Weights of a small GPT-style language model, trained from scratch on English Wikipedia: 183M tokens.
Each number is 128 + 32 x the weight over its row's rms, rounded and kept within 0 to 255. Layers, rows and columns count from 0. Numbers have three digits each. The size before them is the row's rms in percent of the matrix's.

# q: layer 10 attention query, 384x192, rms 0.161, rows 0-63, columns 64-127
# k: layer 10 attention key, 384x192, rms 0.161, rows 0-63, columns 64-127
# v: layer 10 attention value, 384x192, rms 0.182, rows 0-35, columns 64-127
# o: layer 10 attention output (transposed), 384x192, rms 0.234, rows 0-35, columns 64-127
q0 094:159123121119161126136064148144080153089177113159094124126094112151036149152081142112148106129127142088107141084089153111148058114072146103043150105106161114129139092102106135168091056167088149
k0 099:129104118121154133091113174133106199164137126116122191122133114168090155157129133121106119109135094153128179077096135104128117166140145162099154126104138135093157097081055134143121089133106160
q1 082:090131125153144142092147067102115084143087075127085097129070147121163137073157162137067125080089113111166112148188163142124190097119115121136116157129156125138176176134152114127108186158145140
k1 074:090107121109075182122148108116127144094106117190087139125122145143168112128124180090141125101121139090183158132187207137133170102096117105169123182148086157179105117215148122072125079103167117
q2 086:102142112150069167132134122172125106139114131156113147094168144210068176162110178096110124122172129115128148140120176139146109145096145133120126115100110107072123054130063136112081067130088132
k2 081:095148119109116133131112130177123126141166167113140176115128185140113157112136143081124149188152102149145156131129129133067048137131158095086174120142090104135120120126136123138064137168113123
q3 096:157075111120109098122160108168061133211137075178096098099105119151069107074157167131126136098112174136142156107087175176118132153098139163056132125110143112074111113120109136116156062123149193
k3 091:073099094166171088112100105122131148181160138178147146096083129093061085069160155078102147156112097090150106093122123104098127159096175172072104085076145102111105131076131134182080120149164167
q4 100:140108099154131191094140114168134113188125147147112030112056052110094108128157129100081125107116120154142135145151168157149128109089173170131147130163170106118210167097151112130129141120166132
k4 093:159116103080086138110153112153117148117175081130123120103103140123106094127140141177141132083064162200146154120162141128110111137153136156125140136190137099153168118171119128099151171089149164
q5 085:135107136146119136154160155151169171176169154138160066121097085131111146063137125180122112080170174126151099095140212145174173117045118176160069121115163089132150138142130122124137082169091142
k5 085:103096143121131126143183161141152155167189121177158089100146167108099154075137132185113128138130071097132119126062126100107111092103124125128108127155144107137208079164125140137132123143150180
q6 083:047092122133153187116088144135125191088156131096169157093168085140192165154132125110164127117151128162118095151089163069106112104195160117120102104125214161129110112100108098176103117180134131
k6 083:076103119156155131073152127141099126079130131159117148110161145143186130140166150131135098122121161080083082111089203112134146130158184180186144098186137154152103086120110073096134123163087127
q7 096:210060139120138074136167139183114140133085135078125106066100126143101089146146181129123151128173153093150111142138128182122104115098117082090125115158146084094015151074114152162113080093148169
k7 089:145132136124104069105193122128102127135145181135141047102092109123114149145112160101164130113121089108094131122172120131075102103128163115074157089144177109157065134049103100177128130124115173
q8 098:160117098197102096080158125166143144190090157135117074103057149113143144049146130122170121112156108119173125057130216116139148105092133145091174150162174130141151111065117105095103142103087132
k8 092:161076124158175070113155100109134154137153155144124057120105135182127117098118157154150109025122092109133126071089164097115151108107132149141109112148121111111150075101110080077088143100145138
q9 099:108174143150121106159059155111155102088117164142111100141145106194109138107068155116168142130089117120127112075080092096064140095124188126085166133169140108047153076128173121164154061191099198
k9 105:078156099108126118133137114122123049148067148191160051182110121131124167131105161219182147122164163113103173066135154113037109165119189132151133102132156134094133103147129105135215125160130090
q10 093:119095169159116071143119126061143071136149126111122083102133077091152076150193173130104139158164146116203094164136116137107103166112114208143168145133140158130156170201207128114124113158081162
k10 108:120081167155122123068142135084147121190084100067182154147117116116164161176155145114063090155147132126205143150147087148187116092136112214140137140128151128078111158234134138149098129140112109
q11 109:138125103118156125105084139142126150168092152114119042152152135136119166059123147163101157076145088139102110098078138157090088153100195144147112131027119054152104104077132184076126151126203122
k11 101:133118063091144101111057170147118180123110154155141143100148098105156097087121182147129136078133139115144148104074118169076102136092140131090104087152146076093112124023119154105171171104178108
q12 105:099149202163110191105128106097129105101179129083117151121103189181191153105118119105160072109155110131125154200150089146137079157113080153160133112096128099095137172094143085102082150160104182
k12 092:148186190124139152092118094116118166148139142159140136140119132154168101118145184109150113088123110167086148119116098196138088147074146160165172159087118096100133170153123058115112126081090116
q13 119:154167136142103107144191106080116134209087130075161086153188174111143172152110124106179125147164159177086171141122184161111107137151104112174100156111084131174142121140140147118134130130184096
k13 112:133165117165115072134135070087133172153115155132132124108165126133132186120139136050136103132081151111111162118088228125149098102151132055134115128155141155166163151187134134167091162112156143
q14 126:054150155105147121060123142119122155003107148118154171152114116157194139113152131110140160166174070178105116098153121136134105131108110125076131104074188107143113119151114066117151125093165149
k14 119:000143158081159122089118129113118132053116148133097166219072110144184169109101129138163151191189103171092130126155145130065089166108135124132114151068134149184097121073116115170153133110183125
q15 106:128123091098106121123108108122088142190162105099084111093099112107159057083096100074129169163073152114156145132151107131147067116105160192127155182088128117151182154151110127165183103135115140
k15 120:156112069070094136146160081093087091180132050103101126116129178097143066166100101082122115153118153156169153102142103104143045113116145167124154166158108107121187139126043150150132098092116163
q16 087:124160074113124107119111156150132187144141150149136148109177132107052163123123094141135139170113123147087150106092196078084153098114114152094128099162157050090113078148080107102116109097147141
k16 083:129134117125113137108104109183126094146117092175116126126131137088126154149121120213150118152149111165074112141103185092041150090124156154106154089167056048162185038147084103111094103152084177
q17 092:142125179155086133134188114161120153120183162108100204089126137136080129125051150082130179196129134206132141127085150118050085132132176122123159143117158104072078085128136129131106093127091128
k17 085:162117127096105131171159166087109131135121091152121112121168161145137144128114110102130158166157131190086149091085164098080089183092143098133176087090097081137138067080163144156102101128111179
q18 085:132107173122152194129120136116196118139145207168129109073144078061148185110161101117159085087143144137112171142161161134167159112116061148165122147117120190170132172133114095138168146132179110
k18 094:088138160141167164134164138102194154143079147138147044115185152107191158079138144099117094136097118091119102153165136106184150111142087136163104150131089167224154179125157123119144187119151090
q19 071:143072107101099176158053112107151114071128104185135099142114198108092153115102148159148087138056092162099141127123107125135187141138113097128098182097096179122098195103118076126107116084142127
k19 090:098126126138117131119146154146116136104135166099126048118157108187109136078140090157087139199140118110104128162164123175107129090148129109153062097037178137145079145079162098112101166103108094
q20 092:120143106127055134101187137163105150138123104142104079122115117163117075118074132128147118103104074181138062104156142120109148152201143129106184188102156115125119062186085099125108131117150140
k20 086:144132082152057144126186147146095085101150109130115129122090115106112090194124150135105131133081078154150122111098104092138173172134132178126184180197148133101114116121118135104097159107127140
q21 084:129166093146146109144106110078116172064126116172163174171146214146159190142124113149132073106079082100087158157165052073145115136121099158170146180136135118133085114153137077123090164141162153
k21 091:144178107123153142147134111110160122078112150131198143095114128121093144125195145116159151140109130109070096164126097161149117169122104171178140186119079129138094160157124151094074088126120148
q22 097:134072085132073140117156101181074128200142107143118105152102142105088127072125150116131132166159145122143094093137134202123105093131149186131163094142176074127150132118123112045075134149090154
k22 101:113082141131130143137153109119142109135136129145155138126148146081103114079145160121097121180101113140123115095061139135147113113085190157132094098121135099134100125153159128110113163152117132
q23 084:135112162130127116121181129129184121192116165085156092111052108054116059074112188126151111148142161121161111116145162165149164142122153119114115165148141110120126123090170158131166097132120187
k23 091:145115136133131020122111135137137164095151116119144057070150098117084120082134127103088149166086099137163146049094145178143124163164121098081104071137140106107139128120152162122124160116123170
q24 086:091139117158161115116133128176143138135104117129144125070083109110142128110117134139113097132175111126171119172146142129145071114138130110084152130182165162142148113201119063096123087126121140
k24 095:064189139162130133105092088157128129087119100140158089072105107154188104187090152130181116154144055103128113132103150090124131113113146096077171113125112121118175122134125095099095068095151095
q25 098:086114151130137079150163164088125147197129062092129160148131128142163165088134158119122090170101107110132150148103118084162143097194122133104031149071158087116221152104038107083102132137153170
k25 102:113054074057099120125159164150108134135071074130143155098090114126144100131092132056153143150126087100172124090123152115176099123126133081140157126161115122070184164106109082078128061147164144
q26 134:103120084045102118144119103147131137045146116151071128142159145154119123117173095147109160105096117134116165114133070182153102157083115122094125105163099197153113097134062181132142138134079154
k26 127:113121050083117136167118150118108122162148122105108099145057135114101111124152118213150100176165185091124161162120123106094139130084125115073138057111111184144164073093083113151185101183136111
q27 110:173176147191144098127099130125125170129120160109148113196202155085082181130143099101119158184144078114120112132087092101106129190074129120210112072115125119175158148138111130079120131149080134
k27 110:146174182097158115121114151137143134130093165070192085154168191067089134202131097149201122117192120166127124119085143110089102130101124166137092075114127090194134155164131099074166103171169082
q28 111:200132091153057086128177172123140141114102128123104162127151104092062118151097141126112109179132101167118119129202105193100094138158122150134110188128063128136160148131108157131169157113108195
k28 101:127125103157117085139131192072151115112091082114112132146177152110069149150097134112124125145161074123107146114153090187125145113175093209145113135123131058128167115121091144120139121141131161
q29 112:165139114161109197128130158116147143133153154103133141083181113098118149103152183123131151132108174152112130084152213170162119145131080079159115147108098063127086083108082117157155133161117153
k29 119:114114101154186186120151140136132121120160165152108117133165154087079189122179144123108127129125128121126161098124147128112133178095147113153058162108078050146133057137063086107143107169098122
q30 120:128130144150115118158202167111111156202123128087135117146145143142151115174116105138183062158145109141138110186142162140157169144151100125092103128142161148090140161120136108058142151125179125
k30 108:131067169170099071138145144119145164110101152111077160109160190173126136130167080098095076142117081079173151123111143195205072152111120111113122140117235160093098171138102138064079183107151169
q31 112:148155161139119128173111106065161101166148097103121125109130086156119097113146149090140133113107123114112140111145168130066124121115145163132114098120148063135116073080137134075121130134119147
k31 125:149136153128157127137102140107147082178116097102178155179163124166139153094113126108130103111129087138112183107113130131103131123115075150124129159179157112131106075134097134105157145140136114
v0 104:105144145094119130120090134180120093089124169100120161096120133175161176157067149125142098166145189132117087124153103126103104127105148178142164143151133124104127117144090147194084116200113144
o0 103:135164147168111147191113147164093127084060131117116148070142123160071143148120107119134095119167137119154144116089054165121160110146100116128125118100090092111067057100180144126105105097102150
v1 095:077138173146069133157168185167149144111150147150144122104132143134114138147145146091159168110194119134106155119058168161110115119148092133105138055075137147151139107115142084108104156089163170
o1 102:121115113107180080052117140119164142135124137185108119138094112151137139166135151094185102119191119124142130112205099090097093217117185122113191163115165164091115158198111137084170139125118180
v2 100:129120112176135118079142141130099132108153087127121089136135144049053140142089068068148142045106125108077122129141139091116142133143131148100184101175118100174146092170106166156115116140171110
o2 099:155109132134091140080126075150127152056070178182112173083126118060133187131183104133123097114123164165149118119130143071141132163172105114192136161126092110064099139154108144094136087110117123
v3 105:124169070088134149216162107106151126159110166097106110211139168208211064125156191112080138159114098151149168127087126133146113132110137111137152159142069156086120107106127126147123123145121168
o3 103:089155115129000154214126154121153111129142104176159165208143124162151050123124131177069079129110160091182146142082148164146120166104132131099131112167166153102140184106128107102119148093142123
v4 103:153198106053089118142145184095085140146140190152143139109102153182074128114120166136085124102101163183125114098139130086145098121081104091105167103129142076119157082120149102101179180155069163
o4 100:183131119134094110125126136150134142168136136185133124169123161137066140178099118154132091143099121162109161121155124100171098145123150120142123149153043085137104134109058194118151131094141166
v5 084:080177123062094119109159146161137101173178120046148134094134125224106171118105128139151144128145206152163110149113138103131139079150132130110167122133152101148088084124123159105107139166128144
o5 081:120143156151120156128092145126103084160144122094171104201115128144171139138110146129091066148106210141090128105087124118118154100118097111092157167114087120106092101197144146104129174074129141
v6 093:095121196132120156150088104159124117061139177066102092164057106132119168158130163110147103119184163099147101132118124136114174110110114112128201138131123164152174188138070125152111090118145158
o6 098:106143152186121173107103124129123123081149171128064144110099143142103136118176178196115154124117147099132154078159123117092129153122089098124148092135072135182119118146186096144094125089141122
v7 104:119115111107080140143100106099131164160141144049151165152096109126216072155137117118118176139107138129160149129107091136137085182093135165152108116159101137123066178133172105127205139108085186
o7 097:150146083087126085175159129126129127150077090097102128161147134194181151104103142127078153107072119099129134103115181172113134118136120112128140132147131131105117155117088129118143084127151058
v8 103:211109079133088141204111134168119145146168154146113098184099129153161151148135110124088082115036115116156108119133130160137153168169112103202144203186102191066145129099085114147142121133107186
o8 102:194161101083032169163113145154103138129147141134112111137138171135125104137126140093152150144086159157121149130113123194151110182033131142113153132208059127135099157121143113111157054119149172
v9 108:130150086147115134136170123228118178097127179117088163147106111163099201129142129123133120121150100158081061071178126122094135134109095184117202129134095132135134134101094163170056094169128158
o9 110:186151181129075140172123124069161170074160118166118151101086144083043089170127117147166114143184130136114151091113114130101131169132145078137131157146126097129099130105150088147068116116140114
v10 109:163110094145164127196137141198120112125165118145091064161118110141114127097134142157137089070156095170097104149126104155123148164154143129159195191151086116056097096152092131171110041113137128
o10 102:184086126152000127138118162193102106139102130127134139138084132132073130210154117163111142132099135183132128077103142090158104123070160175115154184140139141072071091134141119160081068141077157
v11 090:100122163154099124121138137120161160115152130113061173149125077186112135065117117125127145139164205103097093120163164209089117147109102098160152069104138151109108150129130106117090204138160116
o11 098:116143112174133131147116102116131126108158131062128119162116099119176094132130133137177166164135131113067148074167136162096105171177152127144123093117178106121161117156140074205076142169129155
v12 100:138147133126109171114100100106143102126143054150106143105118117088122116097169120104129109075182104117170125130139104155151086135136157146138091129118083126093085100173131109157095140156125099
o12 101:142105121057217101191145170121120050107125110089101117140190125078109126170089097131123092097186117188155110126109118110119132120119138151111093132176144125143126077161076140185098101112115144
v13 090:118158120158160125174109180069172143062156176168078097123150144100098100085163144131102140114198144136111173163186140157152174133136160110168113122128140165112168139176124138095132135142137118
o13 097:102085158036074136113186106130136141186142142125082115096075124118097115145120146092159115109144179100173111166117124075089109093133067162096120112154118076112177097139103097192090100115079153
v14 106:090105147080173132112125111094087119125096130126127151142123148143148166119131177123170156148184117152148140189135085102116195090138097128096131132124185194153167132147168078117078206111147121
o14 102:075134146198148159111124113076144126141155079066162122125115157105066142119218100157114109132176086059114205091101101058159165145141111086114091132098120118143170126138109133132120205146113139
v15 107:130121182138157122117142145028087164125097136116088162089106178121075094117141063167181110122164127145133161156138114104128162068142155093066086155117132109130114132150153120149111160165176077
o15 105:113131148150121146077125119100205128143093113138142127103127039149118177152133107079103117124158149122120150118158141044109126147118156155143135110052155093147141150176120209172123156176098137
v16 122:077098178112155139125177150077144104164107094115132137117097123072089095099121130114096137151118127123118189164071096135124095148111137142101122070118149169167141122132209089108168226127150123
o16 110:116103123120128154122184076056134117157112181129123115132150094151181138126135099130144140135094109113167125194142116104188108106168109125098085140089155166128195185130150135130149203150149069
v17 105:076029141142147166145126131113154130161085124099173129046141089163093151100133137142109134180176131126110148100128131147157157157154169122109120061117144153131136157153137056078099149137166065
o17 102:098098196100234115113117111110191097108139123114128123098104115091192104126130167110144139069140128049149094172139117127161096131153134119122109122080159168206125119131161115132144121094158064
v18 099:090168143172163168131095094221076124114104121106116128149127071125106177076103153109136124127109176115110095144178065105109132098155084131125192110107198185095153133132095130111090192141142138
o18 094:175104185166124121110116136108111120086145164102119142084096137106111134120203134150175117159154181083098131078112105103098154092081076076108100160124110058135128159143157081109095226068129097
v19 100:150091115121095170093170139231114131070098171171154113136176156074106121146142134133149135139164067132131088121182179114164077136108127138143126161073044100136169139169053140172099095142128076
o19 092:119090089083210166130136172129115108065121156175107164116107139091053137162124146152121143139169124154165142134097148159138100126203162133145140157143125128143072145105105121125114142099099115
v20 099:120124105173134166095072181148135087141167104111146078088177128135116067118078100172119126161166097120110175118084151180181132149090109150157153151113127101145104093115111097119139101112083112
o20 092:126158152166166102135079183097064129197092159071133120164143082108193103138105166090093174094061102132201091113148111109146075207139154158142116078169111123148119171102083124111174098066124098
v21 094:093091095176170117119150143102209073155058064101106116118129166134173100124134062097124125188150159132129161078121190129154147163144135161151127167193129096086108122137180047107152141093142131
o21 094:179103140062134045129125147070078086181089142095184093129148149124184153112165124103137127124109131111098130151135164202172048142128112105109118140121111135101131177096117148097151119123136112
v22 094:123137103128154114190140115171065136088157192159098122140063083123151138108174147178150110136116209081074108137135093162137096158101097070139123102091144177107174140141091082076112038098091107
o22 090:111075154100066138112100085174143126128187166103131135141045130101122154099135147110097137145146149090167117134099183142130148076103188099130174081109113083122092108134084123116116138120108180
v23 101:173084126099110107117187134081134130137124144157112173133126108116142112097149146139187133159098144104110157171135093115122131136143092076116107087092107202078135151138179107142076105072141122
o23 093:063133159110162119093169127029145157089170140101164159131115124116143146122183159156098122100128109096054130161109113144164112094132149149091162109099118177165161195129137119185094144170123130
v24 096:161124055119182140120098134145092121202111096129146120131076100148080102073159168104137127137116127115134067103120139121178111081129111134099040193097174122110148143199132152048195130048117153
o24 089:123153106165139088135119160122104135168177107082118118092152177103109106067134132165141129142083123121148152105168071162146157100096112121129108124107138137157160202085140160098112152130115150
v25 098:124141110140145141099147114115119118145098115071109152137141113090088163140178149111091126097114132085158059143130131107121149106094164092106169141157117097184199140101138174121091130132107116
o25 094:119127175088143120068107073133164162119155131146152122074105152100077136126163056193145103099196184121105103179148135142085179155154099125128147089047084157152135129163128167135103150158138121
v26 093:136105091123114150110111197140090125119113081089126082071109131076117117197119071144158078102163112143195163151184167128162125150131175134112107132167125101111124079125144125168129134116125115
o26 094:109099187092172080150139144159094084157093149233124118113105139125161131117085078063169107123135154175145100123090165124124124145133111182132083138201087074125092090141130129129145111138168136
v27 102:146144128131091121133144140136141108135138118118140138154149138148162051112104034147100152142118135141140212143142144128168096103128145125132175067148059114170139155134082154176140113130099083
o27 100:109111129119114113141110117087110177117097109164122166210183139147118127160095188088124071122128068136128141144086192132164170125134143198136128180138178131097109139120128134135124093141139129
v28 104:115102104082184125091120144110122168137135099124189110078176121103125081091180100137137179100088086109150114203131059107134146157127111095169119166120109122140155131129137154092150133058128100
o28 103:131068117144191128124096120171138131193138114122138132102153114116131088117132102111142089057091078133171108148146130092089163092110110114202142113054171120127149132118105168086173163127110089
v29 101:129177071117139149154073142079090164108089170128115117120085159144143086119127183080094126197059114061188183119123108150096157181103168077119135110132109123127110150144146118100162110126105123
o29 091:070192096104087099149149131130161132140149125209144087118131148128190138082119152073144186142147138141134137166167139173138084119107118121105131146108104160093115145083106095035131112068116126
v30 097:141108127145152146111086167164125113169066085112137118109122194090105139145056121112138191132202113107201168125109129109174095147134113109157116094148077140132122113092156143214199105132147107
o30 090:113124127054104102143136117152088119091074120129122123119184133116124080137084057115081146122086126079134126116138163125082109164153062131149080115098095070109078103137084172122183105118146087
v31 109:163157051143162104165110161115146131174146126179067125110117180084097118076133122124129113121127117140159084097134099159130126156143112141213092166141066093093136132131133187134113090123174172
o31 101:204119082088012160155153145181101159165129101146126122097119178123024144155129080150085098109045158142150164136163111118133107113136112124156158136114125129110131149111138148158147104146118121
q32 076:099132153100135124133107162110127071078123150130112067087124092184162164178086098160135131178089151100073073181131079162155146089055201117167140159142118117119163193083175082134159113102115155
k32 093:131129133114074158121123124109137166083108088202093131136118080133189195124071088179118133160189100135130110143208170130160116123182126107150106126135134142112120124176149080112157089078136137
q33 074:111091112062080155053132170140140107192187150131108100168109194119116122195154147117062183150038093129112072133112098143143121106132077167163082092094146120155104156148090142128085086138060108
k33 077:168095163073052168080134120142166159153091094169162116117117120129146176137156178118118181169069100141162097116143150208141118157113114154157136074187075196162121062177088142142109049067097108
q34 087:158127192157192086127138134102109141198158161169092086139130073133169173071097152149068067097136114173104158142120093171124122156129144146144054108094152123149155111169115051194108122127148153
k34 089:104059125157216095125136104141098103149171132101086116139098129141135150076115136190068087146175129157184171108113140074155092151117156152112108091109140167178107182122112093131130161171114132
q35 080:202117099134114123092209147122143159124093102089144123124121118103145183081191171114095127162150122151150155089090118161064083181140107149111118137069187140145126154182119191181130128152148126
k35 086:192117078137131122055185085202100125202137149107093142134155111137114155113187168116127124145088109112170193087084089152091161156113133135111140137094153056099128146128099188131057130147077091
q36 087:157158154138115147144108144119124124165137127140102107125096151084102151105077179137144139175119142144112110138181110123138131185109072107078130098208144096121160130161157108211054121151156095
k36 093:129083152131137099146122129105171112213112129127126072163144137119126142086127168096133090159184130095098098109109129064097149105131103127106152034096142123126130144142152133149147156126154101
q37 094:105089105179104119079178126152135176161094106115124113127070118085135076109168139144073123154169074144176138131151098129101077112174118166065138114140175065118145120140116128197055111129153184
k37 099:177088134165159120128148164127131189195071146191164117125171092137058098097131133098126052103124116138160177147125141124107138087125140125083111102164190127126115119072119096146050146174147164
q38 081:102077174155170069124132153197111144106081164144106118170136157125109154145128179046113128209106095111152157097117187111122092094149050183113112120105157111104173185162117156125123087149098132
k38 089:124080135107152080136058161194165126098093162164125127084181090128166112148100172072140156205138131116130110080123163121141146061135069137101085107123134161154093091105125166099120132172100122
q39 091:211137184166200117105123096134074109174044158082164147112095179143092157093094169142115142130090123144151127100128152106142190103139090097099142146104128116113136091189086103081109165104161104
k39 097:086126128101143090156095138075075096057104154115111136106166117118137147076110146127111129109158189076149093099147130084132150071094077108147150162118148136169088147172135082157091079150108118
q40 103:078066115164109137195145134145090144138172130118167137155145123154169087163154111071160138126170123084136079162120069098156141059099101108122100151121158196185142174140132130072100097150105145
k40 100:118097118130107139133142127113136136114087142146100144202120126129122166106122120165073120148162104146128128182126181188167083091124100100123126155143109129150166171129113110133090125084133151
q41 112:119126137147174088187173155126142153107122185112120065110140161098127134094121131097083095140156098145168105133107144104097147097150197136187092139158113189056152085111161163115127131153159145
k41 105:110145098120096182152126108176117166179116172095138055108160139148143114066156184169088136131082124155135159153103104135113118102176174130135108127148102145125199068102075148113108153085096107
q42 102:121163122131114167122127099157145171117106143145146117118127137172076137142070149136137086170151136101100156139151056123163122143151112117078131104188113154110165146085091174128177114123109145
k42 101:137138166186136183076090137139153225125100120126220131135120121147128131155080185108118143133109148136141154154099117151153132090170104117096146117132151117079178144091059162093059082161127142
q43 118:152124170101149176123046136114177165149123107056107181142114078100151122122151124131171130121179088101119129114130158144124169075130120133181123146101133073109106092095086102099173080114169113
k43 116:113094122095157169129166175119131184120127116104152126157103092082128109108132142098153187116129127066135162113150187148108113097112155130120157092137108103189087125085121142110094065099159100
q44 110:144178119121105187097117152140132073150133157133121168056159115108170158156137139141145051092173127096121141151064111078075098152110107104075112085119139113144098112122129094050132089072176185
k44 113:098169110126125176075118149098130105164131175157125133099144132135141204146113214128162067107114143126124152090096087120136152159129172101088105092114124068121120133059148072087132138105126120
q45 122:137102124171160138117132081141118120111120122099143104092141129125139091152129123123097089157127091072169135164120132154077131151105104169141158106136071095154135143084095059107091114121104156
k45 116:144107167161184096140139074107196140117085076149144144081156143164183121168171130065090101141117117113114076128111115160158142175103121143151136141110079132164119126097122056118179144170103174
q46 112:126114151149146117103107142100172085050104169110078126174155136111117124182127143092075146163133112153058130131147176151125115085091158070098107116166185127131135167149091159130173088155152073
k46 114:104142177151128112149089189079159081127139195132085094180105135107136166160130170118101161194100088129110153153104164166091125121120117083119155089130141131090085124128103093111134093107184161
q47 115:117150164182101111188126153088184140146155168158074062124116117207110098143127155095120116168120089109089110196125117165151186110139161174171111156068142138085090108108094148170106060163131149
k47 119:110144114132105155112045118136164083131099228145140113145137117225128111116132147104092172125090059133133122103136090184137118106081188203179135133129118108136085099146152144152141118091117126
q48 091:094144194110098133121138160160176175082130118158133126112131101147154125107100149160143140134148121125091127133188085143090121148107141101136104185176128174125111110116171119127163141070163106
k48 084:071177100124175098108145078042174104124114119139162074148149086195123134117111149165192134161128153217047120185095114117133122107105150114139181160128144156126153211131161140092135148104180124
q49 087:105168143050121107157170126169143131111160150136109157109125145164183103158114137158139146172090096098104089175184124169086130162133179068198166169097105190145105207124117085105182102060145133
k49 090:104188089161119147132097114093151162041111127155106141158124130146118167141099129143118132143178097103080097133135142179165132100145128095126081182111150157129109152144152106106106164081171111
q50 083:111081121129120171171139114101138178155113159070079090166124094090092174139137156134003149138121127184098118136141138136089168153152140142161167124138126137168151140123140087097070132128114142
k50 085:175122119135146137129182139101149091108135134135107075136084066079071156109126139127011158132105148107120167074166187114146131147108144104104138090143128181148121108145170120107123181128154212
q51 080:114130161193157097119144181142115128152078107097115092117103117138162117126153137106127113068191131107140095170100115174096166192078112102115138141095139110108112033114143112147129102203113097
k51 082:163100147131119094138139130189076137129142115108119129150097162113196178044122095134111125107157115064134135138099154147152168129155160174165100096121162080096095106088106136083039089106088033
q52 086:135099143182146139079070169113068134143187206120190116143117144155083124101133177136133134159182106191177141090092201133076111101157104165082136099071094100093160149175119139165141096185086133
k52 094:109127096180162137080127138127095097107176171107180161134128132158083088094151147088097112139184099113156088076125186097076112069111105143084102076115145131116128144162157186151152103167086151
q53 082:139163081128087188117142199135087132126148075137127100134111103100126192073121075100183168123131105070157132100149125124154156142094164191119116080176138120059131097168136104116167093164156063
k53 090:155147132169168149157087107101109181100134086115140143073111174149131131135074082131171130122159096103152126127160153093135166140159150197107118116169245084140137122139165099130126095107120077
q54 084:090138101088158137117182125129149120070086077121105113141122128125113125090125108142128115115086118159162136154123104103162101139140072090191115141135071114145109131136129131061168152125110132
k54 093:095139128075118104108113116123194125154100115132103150071110103102090092160133175185137143108093122116129134171167111126141125157142169081148173112132075102158135118125105077101143129122114086
q55 101:169174107118193144100178135145138086151107079080129179167128122131124172173124147175127139128052112098106114165168122083131151140118088105149150111121109196113104160114179108155185126074125087
k55 106:143147086238110168101116123139174133093070116110162111131091073127133151133161129132105107096124108124145138135133118132155222174138135109167171040136060179157082122097151102073162126142113114
q56 100:132135100185100138134102096151120156123141089178191087099150072149173155120154121134115130069156163151084088144172100090102112194153102157143141052142122166137075085141121088105120140092092155
k56 097:151146181133106159081086090110153145167119106126178113186167124146095149138090182121129123141102137150138141140217115115150099104162145141109163132154107149151123122158091087155103116132130137
q57 117:115147157143173113064068139074121107077119116135143136169116150146124159104065103133100105131151056152155140116160109033093167157167118118125118100182059135127187140109141088094091130126165147
k57 116:198110186167136113129049154116154062106140105114111107120070156138111167081084130191105107114147118085119125131129066103110148115105170145150089111073098173128152097164149072111157127163192163
q58 109:109089119156086213150095095078067164183145035154121130151133133084137150160149106155082137156140096104144116134128109171109096105183133122101118105112145147191124030125144107119153144125128135
k58 117:129108158125146184159136066165102157110185024114158112092107114155146082134097082111107124163183085118116151149138100124072172145148087154088107123159114105085136084176101083104098092098132111
q59 106:124174154132140165089160157143138124155160122141141172136141146137140091108120165101159146118202122092112099104159083155144120128153113107161088134146113078090115142079121180114116118147122124
k59 111:105138223077036173099094168106132112110131116137124121133178095182149108137120145159162102129182137109138077166128159188132112150079102095174188150078159135138118152120101150143118108126155141
q60 110:117165108073105110136168141167123149136143127139142110143110099103120119131173150083128187119137164187166129193141084168072088153133118139118177101137159116115115122159114138151065176104147106
k60 110:165143022107137093107067122189172129132174157165119135136114131127041136163147131154141181045124139136147122183134123125113127147146112158108152094100148153134133153164159119128108164141107082
q61 113:079076142164104107171142157109149101072086114153162147140111115152112123134089113130121158145150122145153148147153128139101178130108133115139121131150109114118199131156112101105092185159145105
k61 107:083109155162153110106169163078145044088157112117130120174097118128135158067113108126144122120132163118156159158171104129142136183125102126177118131148121122165172123143100145094020133097100102
q62 109:170085082088110133124087201152145133079157098147140166148153121105139072155180188170141082149048165113175147133168119088188108127154163113114179127129107103125125163114112116124110104158115153
k62 108:136162139126148128131117153164161121070131072140138126125148171120129104140150194164139137150099145118157163136126143136184193115167140146137152142181088154135167155143119164130110114156136121
q63 124:061168145043119088160130154142108139128150117099149119156176124139128069145144103076194109138041132084133117140145120101196206120130085109123164112145140146126133190134152141126144127159151125
k63 114:125171110121162095146151126138122129210107172056124138178123091127117154164126122142109184146105125070103140187091153095170140107146091104123066159154140095147143131136152087096105099129136096
v32 089:129116154089125169147110104174129100123174155066171116118162159115161174121178122096091165117121129179076141121121145137134108099164113150198086117140114148090140089163072100162113127149077080
o32 096:140190094174130132118141111091182103125162149061102090126084130105145123178126061120132114127137120115176094129136109082089187113122122141089078128140135142051159155133126089132169131149166121
v33 084:118107125139109132132150095079159149110080161178155122058101144123156072144090100087153156136183161099135105179135223132129104064120132096152118154065160136155121111141071142128115088127158089
o33 090:141081132119195124163137188181123122172112140056175140173137079089126109125138130128172111129110069149148137091135087080101115073105126097086087081179079132142138138060094095121081090130118166
v34 101:170105111196180101077182111139151096157135125170159119131106129140157108088135107177142130094128156128128168112099147185114058115145102109140074108185064069135128131117061115109086110104140122
o34 097:134117124130157103125149112175133098149153126029095130145095148157128161159140119191103083089107097139173082133169183092188134078154128179134161118073136167136122126179141105154151106164170153
v35 090:122093049145123142164111144130113170121157116116172133112092076185131102132129103015088115139102108134176177140163105112134162103173128137120093086108165142118059143100092135112116153112103146
o35 093:077152134132214186144181175147093111107188138102118096067168176089153129154172111165144095139161103149148104082109095139162115103071129129130144138109142124118117122135124141133076087166156103